Weights of a small GPT-style language model, trained from scratch on English Wikipedia.
Size: 12 layers, width 64, vocabulary 512, 0.631M parameters.
Architecture: LayerNorm before each block, rotary positions, tied embeddings, attention and MLP in parallel.
Training: 148M tokens, 4526 steps.
Each number is 500 + 50 x the weight over its row's rms, rounded and kept within 0 to 999. Layers, rows and columns count from 0. Numbers have three digits each. The size before them is the row's rms in percent of the matrix's.

# q: layer 5 attention query, 64x64, rms 0.136, rows 0-31, columns 0-63
# k: layer 5 attention key, 64x64, rms 0.123, rows 0-31, columns 0-63
# v: layer 5 attention value, 64x64, rms 0.112, rows 0-14, columns 0-63
# o: layer 5 attention output (transposed), 64x64, rms 0.0797, rows 0-13, columns 0-63
q0 102:473535477523582497459534584473547491418537427547494532516475497516575469489540448646490411429483508431463467505559481460476457568548484513438501595493493531498467550553491492553532596366489506
k0 112:470454502471549534393380529478542513488498556467475448467495478495534442584489525553442456553521507561454552556530466546489485488542392553446486495488454529490574476473536667481472446531478600
q1 082:540535480415513473441534479538562505521444579507543501523559456507514415515473420504456466601470498479530445471557462512422518507512434624535458414422448517613514569456502490491551449494574426
k1 117:450543471489485412534528399516483477553476505428535529528509527518584510472506475500490408414522451511471585571491474496476484477484491521599438467442573420485464461511435476621532633462431484
q2 106:512471516495530550635546507516435462570512520459465510523447513469412539517550488482517404560443514445482497464445593471534436429572471559530474472536453588485581599565475432514591505486542495
k2 127:466494577447566540531472472599521468547544547481519468501489608417425574472621515541553401492569481443463506462437466500510540465526521528502476482474449582519540573522495509521413496548489390
q3 140:510570427533503460471482422446505549461421458519494549500485488543583424465546488443500607498580461532519508522494509526416524590442581578528529511436580500477482340506540552505519462471511522
k3 132:492565459480482406492483569472563424533503525570459529525483435547607359591494447447466558473498451501515583551574465456516478562480531550475438559489597450531495472508455438449506464485476490
q4 149:580434500488497584554487465517483458584539575478486482535442503440391561525501489514499341534477475491459507426568514531530461419476446585441464504503400455520540577497465481487519525528561552
k4 089:484581468495444435484547394532512522500514569520508568424459510552483443468586495555540602462425531512596566516559535458484474481402539496455520571511492435557499484504436431523506494383494452
q5 128:483488475499489572408470526467552461441526546521613522447546532478539491533465482497512479432502535567553472427517503493577488474442531448567511539539468478524487569556358488563437527593367520
k5 157:467577566473518505404455578440584459470527573561503494496469484570476383457477387474540586447473539490518573586451452438572484491455518521505539554497531419537475440542472515561538499520525500
q6 118:444504448478508506476585584489510541539453537586387477477516535573514496480502517559461460557556503460490465513508475498484536550495409450571474499536495576430485450474548409454545659455421460
k6 129:490504474489491510501499507647468437561486551473463548517434436462513454455538414465399466553568433515442469578468501523564562552509444507596481502478542440440483440553462525533527615540451489
q7 114:459490516520491510495435488571425508465454442533477527433482563471489517534558470500436488485490479619529490432496460503516587482437469552465643605481425412507508495533438566537475549613450516
k7 121:579492499448521486488483511517490491438409549554482456399504452552510552485454518596454441462544487524496460435491562450582595462486425513338583525533500484472515518558516463530572479421489483
q8 132:529458454486489542505580468547494481497504474513556524461540518414474572519474490559435413534449573609490462449441504551534506362483518437530460560521520461541496547477470450566401453616465452
k8 105:549486537556525529421447521507538577472401463501485386566505475526509442582513454534665519420498474516463500505510489567565458487568553507536550557545514416432565479428457528516484476509475502
q9 110:463405470474430454476589462530495461539515491535576528497477541471347598505507560582504445526451507528509511484428496483580565421510454510546470524575574494492463547521497447495425471528488391
k9 093:540437495578493476470502506528521541500466446563454468629503487442514512525483411478577564421563538431536524569444457517591504556530503452497539452449522399442460447545515519531426504500374484
q10 110:483476447480464540489493602527695479558533489431413412452513498550548471432521489524431525402537483479481500507522545569426482512472480508476501533526567519470460449467486533556542553402476500
k10 125:446489534532509432449450562527555461502556473492477481488506560434433545471541360482345495556492408546430487493514552570434557479475481562490500458473578462479543428497496577551518558509494501
q11 140:513529439508534513430567444467509512431482486454529438517518429613543479433507525488562591448519463391530529571573446487404538616452556538513464520438479493450501493493577579459523506445494474
k11 128:464566482450427480544552475460438557479517579497451501568511474479611511450542563479488516548486486542429543454557546412474553489475565550515483470405529471519424467538508501409553518496544651
q12 134:504503546512517591573493522514503464513550526459536578432516548463419569506448438521588421507449562520470473482456524512537457351492433393472472493603460490477510553510400464526432480508511528
k12 132:484473539529526536485445537509509410495537516499530414446538552463475472499573429529601548504489548437548497525490384517499396497546500484460477491535427535550588498459386581548404448553498441
q13 132:489546542470571474540483507558410589473484508500487509545468469582554431494486475423504550562509441437516519558526449396427513627497569523500589503506488540417527399484551566487538501441552511
k13 108:517539445453486499480520496477447543469513517420507533483526518526527545495584497464452452594480604466500466447451532518527566519598521495542524420541421540439505484496406379404423442447590516
q14 112:521384525453523505466391501597552498461497512473561521542533551441524453459489481508521534395527491468553477643482526490453451511527553555553456478513454557453504537465364507550410527515490480
k14 131:476506471451492454565353544484564447453517458550436543541482564435438531480493356444509508488508517532582490477479516494448378509532566558428486469558568519563487463454465495506448523511562495
q15 117:482515495549451455532504482485466531493507478437438532553527395530523446452634470498499588473494418480463451542448579489496469561595551471548474501434561525551503379468464577457560460583533499
k15 120:509521491565433473520505503507455565426520384534526487554489455557584544451396597543505480493464507595546393488480483535521502488480534446526481512483474557615471506434563494571584511477462581
q16 086:466524429487517576480420509473538483548563548468425513498414517352521459544507522607456539463515491551444476486482423541538509494441436564504535482501431553455425465509452436512450543568532596
k16 101:494517491492484564548540413563531456501437567551475587459437499483527475501564540576518551410476462468600497582556544495501489543465429592448464513515534552523569395517495457534463594422541492
q17 111:525505475483430479534531560514484503547493560447460472636523408543535453481526454470410502495489508466540561527539413507497435595497560521489546500399439421531484470447519449479580480561621537
k17 114:465497546510455496460561458484562491442437554360495589436483447524483467466496456416532520501563478525491455460558452476448472482438623456601543529531536443504440523452440461453566554433467511
q18 104:427531513518542477388563564594508609493407470562455520421495538484584466578424478400457544469537533491525462452478543485526516495552526456534429473507534525459535528490535541510536540484380459
k18 109:517451523490563534527463529502515462608531455551488431428412511459454464543377489432468411513530497618402534433417467491577571454570474471496487545506571456476515520512478534460454475543513516
q19 102:532519569525525463516508435415484445499466421469476513510575452475486524404455517578459492489466508442512627546599478484383519587482543548510527455445405528489547464499448449408461515542520540
k19 112:499472434522453538525460436505460542451493518441526561518498429512539481444517636583504467501463518462549553516591588448434488555470605494501483508504471501551531505570450396401580551507449459
q20 124:497541488488533444513452523563477576503453552487461446488489450520561373466477496410456563491565471476490516536487464476453515630573499553575549461455522590422483404512578536495582555464482529
k20 097:561499486480489561495473474542460513514548511498431561508381524436411491535455516521479475532548519562429466516414602562495539408483499523455536387550554546490515482436518481467490597421520394
q21 123:530451517489374450419518463558439461461469473563586528484518507501468579531459535459484393527484544565514511440508516485563562439467488465546494575489463406557457590496557519454469494561394459
k21 114:544489535482546468468557517485514556500395556538516436533519401469536425543409465458533485494504563518387502477456470377585558442494556482478567512517551427437434568519527477483565550533482454
q22 102:526480479572581486488454398532517500490505462467464545453448598549500472456552491508488539501535463471474568499604477515344505471447603505484522537447545465464485372452534578488506559468552490
k22 118:544474484571451412476457547492423532498589531539415532491498469532617562613514589578414447569442515480498453453527608537500562455542514473454471548507454553503490449479468465521526462500469522
q23 132:505563502487473476555462531519483524537408481445488495501481439580510433512512447446557580488504414451456545579514446464426548658575525574506520459471499530449508386537524538478554520418530515
k23 115:472525519410494498506542334480493462536532501428463499461525488408517595429531504639436474571474554531504473533508520528480584544532536538436561465479453529550541542495464423452504458445467485
q24 113:550479423468478419494506451519492540517542502536488400519541415514554468477508540428491548534477466479456529538459538470532472568600475558575576490442587535515501386527585585498582436415491494
k24 118:541566463540446472456546462491542606541563423495523574601564537498455515486491448493541519499439511519470489444424550507475497452556462488546527440453477460456473503398624546518588527547600462
q25 107:515532536542555550532552472509503431511544457441461519535565528543549482475412460520547465490416545446549462500536450550460425452411539395436528561470488416489514567405493495459517401529601532
k25 118:427475447528445514521471519466519520458545474427533520426582531580551482515561487470514499577539509542449499440504478475432425411564562428629511485477421485539546487473408529457509474511571607
q26 136:492551516522556472526520511466481608459493529456481451504462370542567446541500453435515626534506469444491498554533466480461505614554546523526527505402501547463564377511512588529555495458494521
k26 100:501610518429476605490576489455457579523522521471525457499457506598542566420493438529535486526417531558530472393567472408463560502520496478544517535456472485443484511394496471451502439525540568
q27 114:499512478511527510592453461536491563570555577413482498557456471493498408468565533462425597553546458542516546539502466511468441533504547596527558442408508492434540385485534501518503492477529613
k27 109:571587459609512491536444444518467565499556543489453547467459545522534482561558636618527522441507534491542423493507532581421446546404502496482536550539518589504508490464510478541501466442496481
q28 092:587541485538513553579439501437557475476499549451434473454418588513497467527512440530514462488435436465497474543614554490449470519436505510436523479494449491465604384471434539493450524507556600
k28 092:509526415475434487490541400557485496479573554465544518472487533518528554437563570589490552511453495518518411494556600519493549476419487555502459547529410574590564537533461448557501434438550465
q29 127:501532454519528633573482490530502482512542537416477451436465484555461454508510478502552577538463484502513495600532401540411455530415524536475588522461510478431433509483489526423557519431601569
k29 123:586591470515487486509511462503467431549532559478397531424540514487567523431639518544423543537498469460435479502512520503384438429511512517475517461467440518461578512458424523459476476444498590
q30 108:460423431452557448385553509608565546588519504454543504561525493517598445519495541475448581449476516551531462467490548452473475556515563523524448525489590524514384442515539524519472483478526577
k30 124:427499475535512478443501494453587536475514422466495556539573539511449488482457428408457511450479426531448475528438519446503549534548528516496529455458554453524489323485549517522534550467561627
q31 101:502519565463562565483447538471452494396421469561506536428508539463460483502481500518539561425553494515474497507488461543401493560515543455544432494466438537495527584477527379398549576459391488
k31 125:522523497456580528639458530471413412545508502537447535525402425450509561518464546437384441581549480509416587511494511487502438501519476480487514565533485564512555539542497468470514510572444521
v0 107:445460461495472536432470502419440477494588526473470486488538606487547543449522438516471610591600515546499462483531524497510494506490442403468432437540502565537476523525519564437403556493478395
o0 131:533601514510501505590534515360523479473506503570520598446498441446513501524500413493498509543457465568550509483458474594486506445494501565508608483473455383513491527472373517467497518555474454
v1 094:519593449515443525457545511477473424612536511583528555530507526428546520547604460525571496516537442471440528530507532539404423519448437572584403482525508529480474490540470593526458440524487483
o1 098:555467418509498443463482535469521571452531411472505506451524482524389523594531507475507474551543485501433480515459507459506486534547460400477568415491541521475526541354603473526480601506574529
v2 099:453411477467521513398558466488526420453496468462524501481585569526460546554503456460470518508562570602432487569554518482575577504496502431420573429466473550553480491590458515504585480479529438
o2 104:510591514530438529537475455484499576515541535442471477392400468492533535419417482476525416566491488518531594460609498429563447475554533514448556532473433430486444588533555520506521517545483483
v3 115:503513471483580539481572550484516522512471531487546503441532586499406584547532452477415628399599545575495482414512466516476541531440466456501586511447523477482406499501484472511550491406501500
o3 129:538529463443482502505524540443364506553524486468508420482526534553530459520537473467540448559409396474472545530561485436579454530501457495535433525491421440542502610526485461501643538522487533
v4 123:432573540524529551408441459530549508526549481518457428424363515478504492454493500576439501526379465467499482504535436550452538509449486546577561545491492543538489618402473540524461508545491490
o4 132:501470530602475459510510461474550491459522543485612504583483418423388524489472430482586550497453552529520495539410507515578479501513479398498471531500540487487524557486520440569572485539411403
v5 104:501584569453430523559414530445528527468416556434472536443531460563502537489604566425537479544555495445435585503543582525547518480448487595408476445425512454487498523514548545493478502507535452
o5 120:507471443513547520459508465501635451504483445506466492532464559412443460476483521564599429448501519571514456441592450505546540466602502481475542618502451489466503436552476500536475452448561590
v6 098:473447457571494487464470467500450415507467485470544480497450419419517558486570489503505592483511485491520519540552458513559449556513495588590454490546498356528665511510520515543491415474460528
o6 094:545456538527406472470439543518530508561469553462475487444524537493441513469445437546574550489474473589504508541460521612504523606516462507440499543449505467478453368462520406609453563462486537
v7 120:519451548624520468523489573573542429443416537551470413519467497522543476566419518513488512574453507483599561550503480423489500598495555502457484552489467557550573494481487477566487419535477582
o7 125:458507505478539535416524507492514559494510504537474490476421598540531479473571475602433479543432548495403467584441528428378648486487486490480554525449574498529570526510499492517460503466475432
v8 110:526478497509529551520542538525462540310468538503468534526532598426550498499463483513483529548529538454440460533487547474487476475482464438470480465562533436420598414508511568501555612547511569
o8 114:479423508522491481480497578538528563514609443602534426430478387474601460537513531486458507465546445511509450418569483593468467521507615478454443535480511461568498491514515555485446545476449459
v9 120:531551557441515495457475544509424483442500510445535444420399537454490506508538511607500506435403479534489469540534496620516511406505476500562499567576630527529567480429526466490466491571481489
o9 156:471539535564429449495413501410558452504546462503441555526485507506486548479491431602487519520495484539418522509492465569544445534416492473517406488586552552525520529557461453529404649526507493
v10 099:520468464497502473555476519565447467507396473500458452459430426453541549476534367426469583467420494492438447602430456538526505488543511571494521524535499422523511549546457577503482469512615527
o10 105:501450533520467456485483445511599489475481601528473527575470460513479470477532477524450444522422458441520578573494540450389528599571502590431431515449513456451545461513529482540582560586452470
v11 104:487462445556585484488487446512454467497445509616548447565387524471485501521537542601427521502461518513514428465590516436622515563505524549445441506513475491467539562547460451576494502410477476
o11 106:560436565410500485616476568517567553474498492501420449549462448567432491499538500415485592506436452540459487572480565510527508502484471562500501491604418480552448436546489510528512516441505396
v12 100:594435520460434530527446509496502483468471533527468399523473660468557478509479534543467565474533528562491519519511488453407598425515495426507464515500382509498475537608576504547485556515506493
o12 104:542480529488547432460581397439434473513561547533435525512468416446556448557551532474430467469452482513548588561623486510529513472461483603500528479536512529498531520448469459526542487415505387
v13 110:440552522524462578536487607440394443498482471553562382484451569498476485462530433535445542547490373507556528499506445513460486470529423480596517462546477471526461542497545429459432520475471545
o13 121:531415443449454442368551497459525458495532476548435533427553552583510542503476432479510542513434491588511438566494550524564475435492555597481523472529496414517509541517441517619517479531542467
v14 105:536500541571476474556441543498541490483524481462492466611540498567504506403385556570445393543496534448453482547570507501513507464399433414550491475579517591518551502476515495482553528427549525